From a checkpoint of a small transformer trained on Wikipedia: no biases in attention or MLP, 5837 steps.
Each number is 500 + 25 x the weight over its row's rms, rounded and kept within 0 to 999. Layers, rows and columns count from 0. Numbers have three digits each. The size before them is the row's rms in percent of the matrix's.

# layer 3 attention query, 64x64, rms 0.198, rows 0-63, columns 0-63
095:478480465455540510503501532497484483496476519518488496497516506471457512494495512471507505456491521484540485508443507529538468477498548500504463474517494530490481540506515546502511545552485509
109:502507520536474511521506467519479484505518512474512485487450504499537505464506504546463501544508490530481472491544515451475497496504460515467522530482526496500518485493496442498496474432481504
079:491495530532456500499482460514528473509492492484535486471488506526525496497510493529465481546518480528483461506541499447464528504503490533479526524498521506504519467535530475484480461440497511
095:498487523509470508525495459526521473484521498487525483483455517541531501469509503540489487535517498518469470510549516444477500514481472520478504519485521502498518477517505442489501463433498513
080:514500522515506490514455482521532480498500517483549476463506495524535485460487481505474497529490479529478455534538507434487516500488496504515508493491530502540495478477519447502506477435481488
072:485544511502505498483501533491473516511504508499471501507536456464478489500484515502507491501483506470500551531481480517500490481552499520467505502517534502473550581454509523528500514537494541
114:470503499490530520497553482537459499491525537486497492488483549472540512543553510516444486514517483516503545465513503503505484502526471512496558494508475499521453508490483481497494482476519489
084:517510490524545475514529519481488527523481501516491521518506522505462516525503482488528480460513494494497509482502540471522527519461492455570466510584476481493532479525478499507505512497487495
237:491503538526479487521493509488517488534507514468512515480470489500528510496492487537457477505529486521457460479554499429483532520484465520508500516499529497515529452517493462517507486447487490
097:529550494474490516468530487510488436481484511455527451519487478521520514489491478518477549511473436516517533520510507522500503495512501470474484463501536473508492490463487496486508527498512536
104:511451511487465559497493490477527529513503569470516469504514529512558523500467495514473475501495501491513545522490524510486499519542492503452512517490464464475496516519511492474477494518531509
105:538444479499477498499523488486464553499443517506459517509467533514510491510507542499481542502516486460513480521536491519503515436495532531466531516505505508511518493487501493483462479495524509
103:466506500509506495503507511524500496543525498492496540506485476543507500458497513475496501521543564489516552531510497473552526493504531449476528473485474494485513475528504511489483505512547548
107:492437501515486504467520520496472506457450498447520498494508517493453468491512496534508495511492504476548520528504498471533509503533526478538510471503510492452489482556518531497501531484491477
101:490542476503466471473554468501487504529515513498506539494505535531491497510510468464510464492501520529530480498526529499550505486494523563506529472509515521532540460532542495512525505496507506
106:473473488520484508468545486534505503475537517502512469505498519445493451489513493505510473532496497461525525534497494484543520511504483540525536485563496484487485484487545509472527454510490502
109:482492456479521506472482520503491526514479503524479508510566497497453479519505527461534478480471486474509509492466488553531486485521518478533476474487488513491511531533494550501489535548504473
065:498491452469538501495491522477475510480489499521496509547487506486465506517491521483504488472510512485525529496443494544555483494495530504515512500525466514488471539440514521518488539562491501
106:508494509526464493530479476505528472495501490487520486471450514514515507465509488539481515515509482535476474497544510454463493516493471540463503519477513480514508488505515445493488470425483531
082:528523528501526485533502529501523471493525528475523466469487489536542519480479474514477505492516449509492461498539499463491503527486498512467490516516557512523486467466530460525522501456507474
081:520482494514462469524519517526512490539489532468529476479439511498517513496500464536499515487527473492493457459550534471479514530493503519490539528513494528521487476482516461485515475463479476
096:458493502448500488483527515531485535470491547543518521507515500520483470480512516454529476502517515479481546520456541526530481486465485473528531506528527537508521522521500506482491524512525512
094:469528454453534482463498505534511536505532503532522529543526521518452469518512477491501534505511515508489496510506521495505480542492490502478503516481496548443511525520524484497476507515529549
115:508492514505539474517514538503500481490488532527467507510534480489489475424486510472527512469502514471501507506466486517534524470497495499558480426513477508520499482520477511520530530532511487
050:470513521515460527459509489494497530529540518501491487495504521488524472439497515532461487505483503497501575543506487519503509491535504524519510480495479503505561493486537484458478469500498529
102:504516512492534478509515521484514552479470493541513518469502486494520530483525509525519540436472528523510505523526494492524497518512504536509492504475461435513509513517447499499522491502497560
097:482442486498489525527506532515527469498474537528477517497505546520469483549530491529499476477507455509519476509503534480532518539484502484495468484549479479516558512515539507502494519502522505
110:481489501443520524492511518497494463472520481485487503430507522496514522482508485491524491448508535473556467489482476465507487525455530497523466536510510505510489498551476490464522515494496516
101:490507507537515508533469504511464517513469531514495475557532478524502522465530437535469490490500474508507524471488513490504470487509482548483499514503503524510473518498443512489557514505532476
100:474469510479458479521538531484526481474464528531507506508531516503521512491474498499514492512499513469486448528462529485554521478520470506488534485470470506515500469488536474519570499489504493
108:478516461456454521475482475499504504562477484490520478497534426489534469506534491507551518516500524481513485508500517520508498513469498483537490525490472515529493472543485502517514465501492486
107:445510524521503507495509479484529538520472491487497572476510500509515492543492500477497438489469535484475508488495526502479512539528463489502492498516470520484514516528445471537500506524468482
096:477502489495463481461496464508462470461524490499484467511513497501512448463564528487515525512508520481475504493496523483506494484491529510545507493490511496426512475472507470450506477507469510
102:505466471435484481473475510552471465478521465483524508459496504484494482493528503466522532482469525512549502491484464499528515475519486467539511476480492460471491493515529511489479489520501471
106:488487456483494491452489484546468487487475480483512532472512472463501464478538519478532514505491540502542533537481473505519526478521524492541486467485518463476500489470510525453498485523489522
095:506518525529530477524485502488556513532485490508467484550499491508502536483456464528480512495515446461481488479478505490501488506505496512457471518548475529554468506516468481492499504511485539
109:509537538480515507534493505458529501548524513509517514470494498509523545515491477506474494518523495528472466495512513494508484503479470503451513575497487512513489560541503459520508531492487473
119:495526523512494500521441525467531487532487500488514500519483487498541523519482485521469452505512468489461463486517495479488517508479477469457484535511494503553467500522450470525511549505481493
085:516461457548530470475502519524514569477505489478472482490526527525489498478520485475480561490494534505525517511517546491528480498491543487502537487530495484475526493485513518511475487478488529
104:510531530513542506538486502465531481513479532473517526491484480530527543506468495531453469494533480483455436479527497483469518521488494510488485525513495504543474469531487484517520529489497494
127:521495507499466507481539470525472492475495485492476488496508510469486452475537497503504555490486530486503522531498506515513507488513530457500539474525496500463498500454547504431507441495514508
103:480485491517435504469532460479504546509508471499494535523522531520488471477541521480522497527524540521526507535503525464504465497489469541489553465522503493476488478497489469485521490523499511
087:492440476489513486513519522506498526510516462530491559504480476466530520510503528496499513513542528542490509529493453474509494516464472495513500520498493487469561511504445506510482496466462502
091:479504530522525500537504453482515530491530451483493487501482512488526518464531541511533522514498527535512493510520499522542509444538499548468479492487470461500472495493474488455504466515509506
085:511464515522505507493513539504487498499476451500453471502492554477458462454549514540484528522515480504473513492548495498515534519467509501511526500527506460475524492483489504508506448492511525
104:435507497545486510471494485501518534474532507478504469547467482549486482553532511480486447509506502504491506537491531505475457509489503527512495477505510520554508497497515489468491514505516539
092:483520478471508509514492449499536498474499517480518505487500480488512504552420486482547495479461493486522450495440509521502509499507513532485456481481499504503489476511515500527492550529477498
104:531494545488476494525490547523539457510457469460484500467515518470500485502469505491540497530493485530480475464493487492502541536480540517514497479540482469499478486470520467466521519506480500
082:479558491567463500516535504506502485527469513520504520515491488512512545478496484524475480522520478513448513482498531487450490494494477491463541516492537539511537469507468497499538496484498494
069:522498523500485484519532515498532496493488539492494499481497492508524520490496486467477507502512432512479471450523498456458475494482508494528544527508507549471528538522506461540534482453518504
073:509488500526511515501504460488489480494468502482504511512449482529485542499485508513486468539477551577523483521524483453492511525483442484496521527497521474487503483498526480499485456497541496
090:492471476475474490476533502546453495481514479522490505500525500463478478495517497458547549494476512477490528497457503530512495475507541486557501448501471485468520511463495536512500485517496483
082:524470536515490484511491568525466496525509554488485453528482554513504493465475475528502497509503497470516475476512525503491527488509531536479511487499501520513481479494530525474536532475463464
070:519479511521465515495554484536494491493507484475428491522502534482468483454475509478513539521534477480492506478518510485470506537452517483528518478510475507498512478442489505510518461501510478
113:531479534491463488527562516522486482529503470523534485485492473477486438482537518488535532487519518517489476495498477494489468474499542494554513482526508504480514490468502529505520450482508506
123:508504534522518494496486515454546523532501500486507505516510495546521545524484509540438450482525472507484463491556513466463512508483490528475499506504515522514492461540486484531493520490514497
085:478519483494468491517461473496520539525481485508512499482494465500508522516508482519454477465493471541468520490493496461483551484466467522489461523452471545525487497510462495511524534503539484
084:500461467518483502501509501497493539465480477547458500557479511475520467488504507512469508521511455504512517475519491489517469502491480515516537502532506517490541449504480508487557486450514538
095:469478511574527497484470474512535543479511455499461499482510528473505492513534516507503513485515499487518507508532493483528530492508475499528489468487450532516494482497461532477501464513557510
087:523510519492518500480512488494502516495515493425508520497523495516502516442518489527480489475464493468473527465501507479515536452503455524553480469507506467440485495491472528503533521504484499
090:518520545510486521517542464463517546500548537515499466488469516509513532478499501529476508493563490484496515517510478511504443497544484505503514484533521509516519542493545526491498474502481485
082:507507483500506508478488501519482499482500464483475532506524503473489506546525454466480531525469476463466502488522540503469510484446485454465551502520499514512513478459475476480533494512538535
098:501478515508496505470478498493514494464496527492489529514517501510516473521530538485482477421481494543478480537522504499493539475540544480510469499469463506530477455509453533498515473511506516
092:477524520463488507512517512479500481500505530512521509526504493530519553494527528449510497472479504488494534470517517524492472475516477509498488510483463542502439588477477511492503508532519493
# layer 3 attention key, 64x64, rms 0.198, rows 0-63, columns 0-63
084:555517517493494511528517480503508486495538542491521480498448508547560519523481487501520518520503501531507527481546495490465527490529492519492478474491534525483481499501537455485480457459491488
100:491514525524529472494483545470538543520476499504506559504537460518489497499524504579452482494503504522481486488548509489515532513471485497501477504506461492502541482520471497504518491510495528
088:504504501514516470519461553491492520518472487489478533502536480500477465480529506537466469513505478480520454482498495492545519531447476469516490505513488503552513453514445497523509510493519513
103:473494518530533450489490548476507537538475488495502558497534479494502492481527530591467482520495482510494471476521488465508528526477501522507494499509474502515520481494479505535499504514518504
101:493498526491505463507486548438498542509513445512457560504517474524494463488505521534444473483502518510511492479525500471519525508470494515506504527509486509497541484531461464501499484505514504
097:488490505484480555476517475521482464464521520525530443464470476507503528512513472476541539507490545487500526515462537518511474449498508461509484483496504498495454509504516508481516494473482469
104:498529517523486483490475503511526536472452519501507450553484479487493479449488485521523525562522487498482485533516502496474451489456523456497494519510503449513485527504519516485485531505506498
125:504505456495455534494511474509496456485477529508519471491514502523503505479462475431527467501490528505489519515467483520510445502544502487490519510455525535460512533510520533476501521520513507
042:476451502490466513518509485513477523478530500472495504515516515434532498491492560527491536490493508445528491480464542530522474498498467499510491480505471481505456538481469486507517537490508507
095:509523522485538452481493511523487524493500479578519490510530493548473479482466472515445470488512537494495527498489505469497497495488479502492492475510517481483498458532548478526493446501495491
111:512507551463542471492511520535518474509506471504543518518486469513435488513488547490513474519530508512475506529506501476483473474520544461504468473488537501510501470484503485506495464494537533
102:538482501537474464455480481524496485501496519498511483489450515536465525529537510539528489509489489543437474501473520480478507488484475521497477494496498522517508486561469489496518501542526482
101:517483519507492508541505444533487446521491491487528539520544459477515486480494528533523462495470499516496501478499461509469497544469501449481506521500522485543507496501462476482490479478500471
103:461543502488467483494475474503486463509496477506495499465506465507517476455502504565500469485510474487489477500490539515474487489485515527472531484530500508541488521476488533467497471489502577
103:534518493546458493521463513518505507514516517528521512487511501509483510469502497503488473507461519488451479482471488527485487507481460494520506515503475494488548529441455468513481522480477429
101:481518539522501527516458539488491469540490464510525479483469488524503449462502485552487476548515478477507489505516513485479483477468500480506501450471510514491516487483454488459469507467510483
116:511504488478489530482507465517460487468498510512503484481465519482518500529458509465537535480507519491527538523441504517497466460528534511528489480501512518462449542488532514473500538519516499
069:503535512487498500488516470495491502494552524494500460479486498519521515470501499514540548511481503515520531502495493486449503454576512529500482473470539495504488523490514497475487473471521434
088:487510535509533469492521542472497552533492472495488537497525471484500495506529528585444489498496522511530493480511491459504534502469509518496483495518468477487513505519442506508495484506494501
074:487485518483506464542521550437529549524499479514452527499500489508481469493519526528444460509476505538495545471518495476533509503493499520502507487523497470499540496511496479504488495464519503
072:484539512495512469493508540459502540520499471497459524484533476511487494470516544532437439500489561537482496538508497466498508525504490488481495520478508511507517524510473488490473493484522520
084:497517490516498528480519461486486489491494519465526481571507509492496516477481520488516483533487462508428513513489488491488483465508444512518548490519512514505526524474494526425495513499493500
101:499511481476491530509514467476469453473491538467485469521486506494525537481484501497522465505459543509507492515448463517503489490532494475506521450495550486507524482459498543520495502531468477
073:515477464475445508526482485503516475488510462509546495484516525543514494519478501458525532510472489477507524475492545518499468490468497515499521547503480513485509508499477479458491519488421487
250:503505470481482539488520463522467467469498493519510441502487515491492502486498499459547535509489504476528539522461509545497464459533530487486510472500517491489477537470535530464481493524497494
101:499489452517512526484514445508465462517505472526512549488494489495519508596484494501492472514514523476503469512519489483478478458476507477510482486511507518482476521513515502557503526526492495
091:480519487493510486503543476490518468530453465488538467506511542490473522491449538490456480474496478497542492495433500526493467470491510515483538506508550532496497511494496511509520528485505496
110:456482457508528500536517535547515533488444562480512514481488484479541470514485508499473506534461446505511499474521515507479517477497471505470538505518506517523510523470503496522511517521486509
095:499507462513520467464511468455523507496528481511478479515475466431518464490509495484493500477521538494492518531513505522488462451525499507537475519526510460519449461490541508494487501492506512
099:501513491503461506535476521489505520514513483503532500505482511481497477544501568498502479498487495470482534457477515448500476513452487544527480483523483532470499475477485478479526551475463523
105:506532514504525497504474519541471521513538507447475527487531511467508488454525464499492499519480505454499522467528457502487478499499464508513483480488559517518478519459511511524507534533539489
106:486497516532498505506459512473484469499513550471531533535504488458502528471496527433533527477503493493519483486518498506541480515491501437474493503491522516507509541485482557513476527493494522
098:472545488479461501512531500461464498499521527502500488500515486498541503607499493475524494497525479478526502501480495502461532487509487503490490515474453467524503516518531500491506526461498478
095:464557462477470514472536477506490472477534533511492481491500483517521507538476469455518523488483485459529528498487516509468482534527501511497509508491442504527502528475516507502480551471475498
098:504507468517485519460515481502481469483531555492457473519454490531491489502493459465537524505487460437509525480484521507480488486514521527480518481494457503499482530491552524502487523489471505
071:506505538507517474507485528500528505501466455522516550495534491504496530490552547484484468472532518499466441497532499492498487487493463526503531539533498497507521540535497489524489505509542524
115:534471513504490475550478524509524466510449478481499543520525475460516484494504548500532489474491542487481475502521477486547525506487478514514479520517538495506520471498476475520491461513552484
089:521489523515499499557481527486490509518486453519520553484494484462514509495532533494490517465513511523503432501521499480576528540499485544509496535510501516523509510506467487521486489510510481
114:517540497489475474486552499513474490472543547510463467516480492515487482500502484533499479490485447453508525487497498501496483465555468543483517459489515523505480478483505488467549507521489489
148:532450519507520499526455539473519527522482478527519554505529467498522499483548539526472495485511530529483469497528501473517489534432497513509498531496515510521513480509470480533500504489498488
085:551501522532541454509497511508493493472478460486492463524559468506470485484503485558491480507513489555495520529513505523444470467494510494500509523519508507496491473482532499520506505505528540
108:493509484490535482466500492501501510499467514476511491564505483481477466495506458510459486495461470522492484498517553508438468496480533460499467461526468532487501493448482494495508470512494505
089:487494486469486474481505511452491508496541514481521523545518553512487485534507486501508499473480495445526487510524550466521496520528551527558494492517462522477513522509513522479488498490510458
094:509477497490546465458522516468487499494488542500506501494533488530549475529541497526527521497518475540444479498500509495445472486517485531483492549520509492506527492482452480508515475503524508
077:522490496518556468489476525514502500471488503490488459503484494480515514467528478564517479499493493510492544552516489471483523483562493521532467476531494501506517493509538498529463477477485537
105:487546496516513511474544496523479547501474482488480490503494469503502504440500468476446520489506489515458486470476519505491522555493512497490462441484512520527513465503481458505544490498502500
094:499502518486480542484488542493565492521524520523507527468508484488495454536514522445514521513517523490472487458486504514498467509477494474461523511461476506512491505528472521485542533497453478
103:490488513518514506479475534504551501505500510504515490439520481483501505489556494487495494482498495488526491457514510503533468448493472488458508505522485459491483568544539509512486470503481543
083:537462498519473512532520482482427470492495515482501505471519471519525522473544487509505494544468508505542474496510553460494468533494519491531465474499511457489477488490506507490526466488497496
068:519506525521485493497495508445476546481503508504460496503491550529528477531476534544478517509459475468554514524520488473489541495522507505475515486490537455463480503491517480504486508524523466
071:499506513486555505501510486489510590495536491522520490477483462519492532498505500527460534472465498513506514511499525472488500468469543531500501519456500554490525474491473477524474489505504491
108:498499493520488497456526488465514466490510553481484470511475525527492466527470469468532494532489466484509515475483513529473488502554492544501470480495469480510447520511549491484493532489479475
072:533514484476478519548472485494536478506476499499514520491492522517494519520526515525482469510518507479507502491503444517461498464532497477475560514558530503527526538501488450540492514520527494
100:516493533518496509493522479456509480477463524471556480496464533537493506516484483520469492542490486514513528476520521532508477499541487513477449503488455469473461536509516462467488513477493495
084:497484499491545479444511509528474507477508477499463481508502534501479497477474482567486496520495480529495504509481491538496529463525489505506539476500497533441498542470521515501475481535549516
074:454510492493508555499484506505486511516509526506500540467456487500538519525532466511473462487517508506493452470487441450547512527468461506509491503493490487490474506528457503516507529495496476
132:499453525530499497544494497478543514534475513482477548522514457490509501507520523506503493501502488526484463502507515452504507553475527509509461535478516491525515463552480488532471465503501464
071:500496535531537474500479517499530504501508478507482462558478530492461496490461495519465512486489482526493510522522562509455481516505557508528506489497534497505545470510525516462500474497464484
087:501483514532526474481541467485480511503477511522447476556495489476519483524546507522507497522520489527510508509460539449469456522525493532498505520529489454499516486518504502487502469504449508
085:497479471524546512546472489457534489496540581536490500531509497534521497511532477531530478549455521554487492491507498503527523479517500473505475505502511488510487497496508501511498472507485504
095:537527515498503467473542523549458490514477490497506510513526537550488524482473481546522477506490536515485491504494460524490534475516489513516509489501525497523518480450471524483519508489555537
084:495476495533540502552481518487549479492478454507544459470475494468491502477522489465480495477501487526531522499483554532532494519497525511537513494520477492483449491516510488459515507533489511
101:495480458512504539521536477493518534494503486533479499471513482519497498525505488516517561521507489501520464500485520462495482519468479535501461511488456506469478519533484454476485491537446456
094:536467478484496494495506484479457509517467505488527548483489507520523498518492527480490511541503507535472498458491537520536539473455498499480487526503520468503516453457484458462478498541529489
# layer 3 attention value, 64x64, rms 0.158, rows 0-42, columns 0-63
138:490515527471510505494513508479447504503505464512484491491493498527546511450553519482517489530508481489475511497491504493532503514517529500508511496591474489517529486531465526472455520490542504
102:462505543488484482506499498483507544514480495476449494491522521520534526524508451496478503525533490472461497470484441523467477470525472517471508501491501460481544507451527512532508501489502486
105:567509502482481499515475490463498515509530486542472503511562548516509510490526479499528513508499456516488497511536507472521490474489553519481509511459526518515458488524532495518476481519466473
130:497530524517495527529508492476504540511523500440508517499507532499480491489491527492495495582486467504482488499477501513478492460505494521531490506530509500478528518488519471537527469535474572
125:506496501504515489435548530475501506532493480501512505549484500480471476491479494495517540500450502503524494541481483492555541465506504488512520520472480481483472491508464507459464457515508470
107:505462473496505511505526498476492468461523527525480506512522522491496514522507512503511502468542488487489476447563457493479508486562508489494511466464505439479530508501532506501527529498493542
123:507516499543460503476486518460512538466483472509498498477494464523523462480479471491487510478531527524539473506494484452511478488531476499500526496496482495443471497487556453512500474480533479
126:467514519501511457498496502506445501501522477540522491524495474489501570492500508494491499514457507483518490513532512493460506546512494562519524501475518468500497517512512539469510486470446460
106:525531486505481550522505477474444529505521501490488497480473460455536508503477539497522540531513540510500532490526500473471511491540517526504508522505510433494530493499503478510498513463532481
106:513512484438510531505493503531479493484534465458468482538493488475513514486543538510506512477488500469505522499520509531497501485460505501510471442539498515472484501551486507509498543480497443
121:433492502488513509496497484506511518523484505487497534530435497521488524488477488521515478518507474545541516516501428528470513477515535538524519460508461483453503494508519516506476502490503493
127:528508522536503499480527489522482485510505470509530505530493508499494479532498534515506525469513501467482485505517584497478532552517447509464522485461522463504507497471517508508498456494455514
114:528527482540469506502484503474447501537510524471496513492473496473507541493516532494511496528489487484501488546501471494433494513485552512508543534454514521484454462497464516504510507491507479
105:556502527446489504475492500511507499464504524536453536499501478502494493511475485494493518472460480519479516494537501523539507544516480486495486468469481484487485504503489476529488436501558533
138:532510498542527529467468497472484511471434487529496511496543488464476510499489535502493505476526522470509529521477506471502456490470513509472514521473458472526453475481496500493479522540525489
124:458548547535524492501484491529508470499478506503561496495494473518542521469527509506501480521525496512501506482498571503489501501498493515469477506506493516450494485490523533474506517430505477
120:484499487464464510492488457460451493507471492494471515462490473450506512525459506504499489531566465523500511496497487489480495494515465521483489461475465486505526533499529470544494485507524533
109:551460498473496492477469529506521511494512484518522486508497495478508500523526563492479495506504556495490480551506522496473527496512497516501482444505524514506493552453517480554484508526470524
122:507494488473533525489518476469535525503499451479518507467520556490518477503531516502501503496537532523521507522511505512496479508523453466514531498491483452520505456468490499501435555506487488
133:523523526505503501446544505505510515525526503536527489514491526485460520519488546500515536504424516496533492482492488493461516463480470487512463485517438505490502476492494520482510516508481540
093:482489492482513578546489480513504483525467526512519484529485495521510442538498511510513509469505489516521505518489488497518506525466527518527531547493514491496507497496444478493476510530560468
106:512480487508510529479511500519518513546459515472518471545485564494543518483526500511524521503517492491442491540502483490506531527493506545448504500475545513523499490483516481507495520470489544
111:498453486491494508488503493472460473540516490567487525488523524501497556522489483513522518478495515519511502504505513509504529528496517531481541437529530462504517506525508539493548512525463499
117:523491476460488523454530502502489511510393513526474527507526536481494493498498465506543534483496488485514489456528485517511529502489505512466486494511485479455503512510479516510477482490478526
118:511524538508529547505469461475487497482555483540546514528489470480534461526507559498490520510485484492499472504518481486486502462506532526460487508508475531473481471492500478504466481511532500
122:505527527459487496500480494498506506511475460532529528526550545528511506514520498515523513526485466488503531452509544515456494461480514476468469483510480537480519493473508528532535506518453511
126:476474501561525525478472519477492476486494509467488462530531495536438442495498500499504501495503455503480502499509516511518543469482456521494478491538493538463504507519502484476491526503531527
121:460478460480511522491478518476498490493506461503498504492514456535486485508512488505512483463517496474522540441469501497464484448509543460465460485490486502486513535515503503546548507487494471
110:504474475506493478482532545494493488513513507472490496425484491432510525438507495504513493493484523533477464524485509500503519505558521476486537481499528517535487496496505502494536544512489524
110:534453488497503488496497473491513464484514477544539466521503505496488507462450510520531512454492498515525501492522450492489487522513529445534493510474463512533488488538499465502531494482524458
124:503542501532483530551515487493465475460512449496470506547499527518485533527498449526524501515517479464502495477491558511520480500511483501511491491485519479531525456552494505483475499480517502
112:475466471496478454481547535498514500465492487529486487508514472539491463509523485492478497523461493452539454493513498502497504492528491509524476552517548498522492540503502502487547507529476469
087:511498495492510462507466478519512508550510491455482496483473543569480535491506492501477439522490486460544501499534521508497504471496495490511529487492488476526467512483517477454529547490511508
060:499531507423495519487505504492523466515561432550501508500528487504478465527493505504503491505499468516508505492507472469504445501532510506508460491465521462463498512512522482518476494508496488
069:501475495516501493526511495507488500521485456541493504482480484497510523555526482511531579500497500513480483528503531494489507472491544492520533500511471542500467509478521463445446512489465497
096:491518487519518489428466488509505535529489520499480504524514487558474516473525512498486500489461529429515502481499486499460475520482479454512521506486517493541533529485520487521465518516519516
071:499505454501447494488491505495503462526457507443532504489508547492517502458484487495465452456481519478467479514499484512493484498503470510498541516527479444486507528525514521504512506514496449
076:509482498542488459493449487505524503500447463463495518499495457534505502537524502509518513465479496445487506500471526509470479479481491497502469470528533478523458506484498557538531505497499506
063:537471483535514520523522485487558512493530487464435517531516472445502490536520510476507563499516471521481509502515484495517495506546489526477515487457496477504495462491500489507525492492521483
071:478533520481511485494485509473491485496544466511503527491451525518487551474514458473476511540546474549494520508500507497460525506458513478482512493548503473451496504514489471473512508470487525
064:507494467479502488441475506469465514467498523481480529467495534504517493415512444496493505527536493539458507524513483496510505486511485516461478499509483492521541505508499544486499503508501468
067:504501451501501528473455490471526526495459492491484511475512476482497471497491443507518558551506428479499508507515485488518533480495513490477497489493450524519518503527515466483490480505536492
069:519483531536478466513473466501510481456508507472450508497512494524477501542503492487531508535514452536498511525486534507508503530458508501483479500527507458501471469544477517531504555504471522
# layer 3 attention output (transposed), 64x64, rms 0.152, rows 0-42, columns 0-63
137:497529475509470476522544504464463470466501500486472522501503537506514482525509454462523500482507489534498490495511489473556488510476514479462513519473531452520511485581508501493482493491493518
103:514463509472471507480508519477539504491457531506496520524509488495511526497476523522546492548482535511464474506506500526483510491470492499459537534549481489562512499517547494493495452510493531
105:505521509504494517502515503534502530508486459465516506529457542490528467521507525561526514489523467532498477508507560540527475472532527513490486489518510474524476478471473475515513488468533474
126:462503511502501472440514493518565521483471481516458491520521531462499528477492501454523482491532473473514466490513489557451511507499522510499525498514529483483514501503550465488501487504516516
128:512504495517519457516482448515466468503513508508505494502474518517481458499503544439507487508517513504501584508515515493491531515531474466511508471532537441492488494473495529525496515496498511
111:523479498518459534478509516461499552545508516502501468447492470471502529538547493514504496489477477482504509473500534511490477458494504476504505504498496532535509483512497450520474439483482525
128:516498493499444526512460460491532481488501571503476485541469466521486524526503506518518495520541499507444467510487506524457463501494505509521486474501467504511478524472468505541474505487489497
120:479497463436495499506511534542505458527478529501502473420489532497488512504469509510478509498498473504523520514528513482539481506527472468504520491480506530542470473495488527500486509504525545
111:509515526498463509516501468515492468516453516487482478466516510518488498512541455520542480499501491482498475479489503553473495513548513495521524485465497466549506491548509442484460489517470513
106:456551496531527475525541487493457521494474531518519461474497523503520472479457463456466525505472495498510525521478529513541528504483528485492488529485471500486507474552502470491514494507512512
125:459482488524492479474499539512484481522512551488492464497510482512491460487442528530525510492524524429515503509483496514490511496502458457477531498530479474478485494525533517500472447502490516
123:520487519473506512520481465552508517487516501537503492429524528465487516548504496499527482485473482516536491501554515465462475503483519526540519519503503513526507496457487491493495533465521466
122:458476497483507460520525492525491475502449488489474490481519523520532505471521510587481515490511491476510447455490520518496515499531482483500510439488516463500493524489478502508478518492518533
104:483517496553457533500477483509508545475521464550528533478507492496498506532466517489477496460460490538480497507477505503480475521526512470538486505539481480523453479500474497496494503492445486
138:494493546486521537545515482512526485541487495449466530531483502528504484478540496517490525479509505509507567485492513487493503529486531514486509487530487487504510549485434494481502519463468481
124:479475516443485496492498501530463459470532527486479479485525497506518491514463420524502539522500492515518440494510466491511479529469495513496463512484492544509509502483511533495522495472521491
119:483451541534457553518515502511567509515473500507500503531493483505480503551479495551530474515489501454510466476479504516473495525497499484502522499488489493502490513556500454485484482496487479
113:458538466533528519530520486562511528512486495528499491516506506498515560526523497472480506504522469479499497491529509506515536480488514520534510514506491552528515455486466473496467543499479469
120:571538499500513488513513456515456465529500506496474519521511467459500510541523497522520494487506487479503510494515499480502511472466515548510522531551477482525511555547480481484496481506517483
132:468532470516538467473501468518472532517478486487500511465489515495487512475500462406492486513503485480522556485505492515496509531520500462499506495539512507522535524456503533513490496516520500
101:508510533513496490558516522487467480482514479491480499483510501518459458482527548588543508471509521500475504488478484507504490521502495541511504497496516480452528502502534475489510507503458462
113:499501539501545488529534532489465505476507494510511506494493522490531490521530505596537505528512494465517449520531478496484507459497523472524523502508524495523522478462516486496513536505504484
115:528463515493472488501528539496496512528481487495545522478481538490463472506492512513514486453514500485551547516521524472521512483497489492498532477494471549543494469519481502522451462478508468
118:516445537540484448505506506503499554493529497493502541471487480526520469520483504499522453492463473508492558508472502492505501503508520455530537505538472495521494470493483487497528470466498494
122:454529488523502510498490470543501514487479516467461490483504520483465505514507468580514520469514477508482476447488496521491472535469501513529445497511521458504518483472509487500472510476480489
121:473481508507506484463520516535500549515504463465496502518509530485521494487467472465501486496488473528499489478511503531508491533477518528461507545521440528528541490479510524478517465470552474
127:466486508516494498509489506450497514460504515517479484497478508475520441513523501443540512520510508500561544504507470526519472521473516523492476520496518509436515515467515461529518501510477502
122:500482503512487513507468531477512529538482524466510448534491473508498489478510495444491479522480516543502524497485514540494511529467480496429494503477438531499539492535514497488481478486510496
111:532471456490535493501552495469474480512494515533527508537517507510508526536560490478477497501519495475524481497519497458498554446511500461519490442473490510503490505511475513501468506504518520
111:513557490533509550507505519460469516555500504481557454513462477529477495497512505532495487480468504496510518489501511517512464501541466466514490485466499504494516552472480538510506490511487494
127:532493510471464513455479458451494507501512493505496498455484528485486459516476502534551528477491545524539479526491528489490462497497526503481524521476505473484514503539497479472549499484537502
118:519516450472496479503482490485551511499501496496511462479474489494488511514522552441458485523506480537460537507516498474553511479503504491497492506491492520481509473468485524498486521512521574
098:447505489493549526471473494482519494439446542479523471497488507540536548512498468545492457495507526510499496490506501499461511478524518482495488508517534471526511511507471543487503497490501509
052:553494521508510515525454521485493464468471514501512549490500434525513480502443512545493514517488476492513467481472505491528487479514478520515495524484510517535499478526516485552528533493485483
055:477508506539512480499546518470531488460454494487521502492482495476466538525533510481493498517488499508525504472544516480508539556505469466468496459476469471473485495460485487532478480527503474
097:474470522494526525526494478486477518504530515507480499491491507507535507512487516590491462491547507489515507499531524485496517450496519491523507482472499481454522557454459516483520510512519498
075:459511484490521545504443463511505527489523492496476514531520503529487518541486502420462524514505527478475518489500482504489498476494519516505499535473528527487480490522484488486450458498525532
076:474481495517541484530487523510487504475550515507485457487520515499503496500468528471520518538483527485478573491531513508490494504506510477488481529497487447507499554435509481473516518479508476
055:496481487498432454520509530514451496518489489494494484481492472471504478493513526508506526497442476513504472467491523550520506539502529510489503528529486516470490499510517458508446521448497497
074:501498506500544491459489479517517473507428526520521531450523517540469517496523465482454477512484507503503525505517479486463459478502503473529482477506482488538496457519489531509539502507489531
059:506506512442525519494520446464521517493533498545476504447489476504514506522526450529510521483503461507464471491513478480492448464504500503511445504494486519497516476522490505513496489513480547
059:484502482482492515480519510470491471477524478554524488467506471501475546520520495557506535502515475505479427507514532501533509508486508550519449485499460475509488497490474483527496518506506532
060:514483503502496456496519511528493524511493538548509472482466532505469478462476484469483507537503539486480518524527472490513454526511501456510496529539469498521478500478530458494529529463507541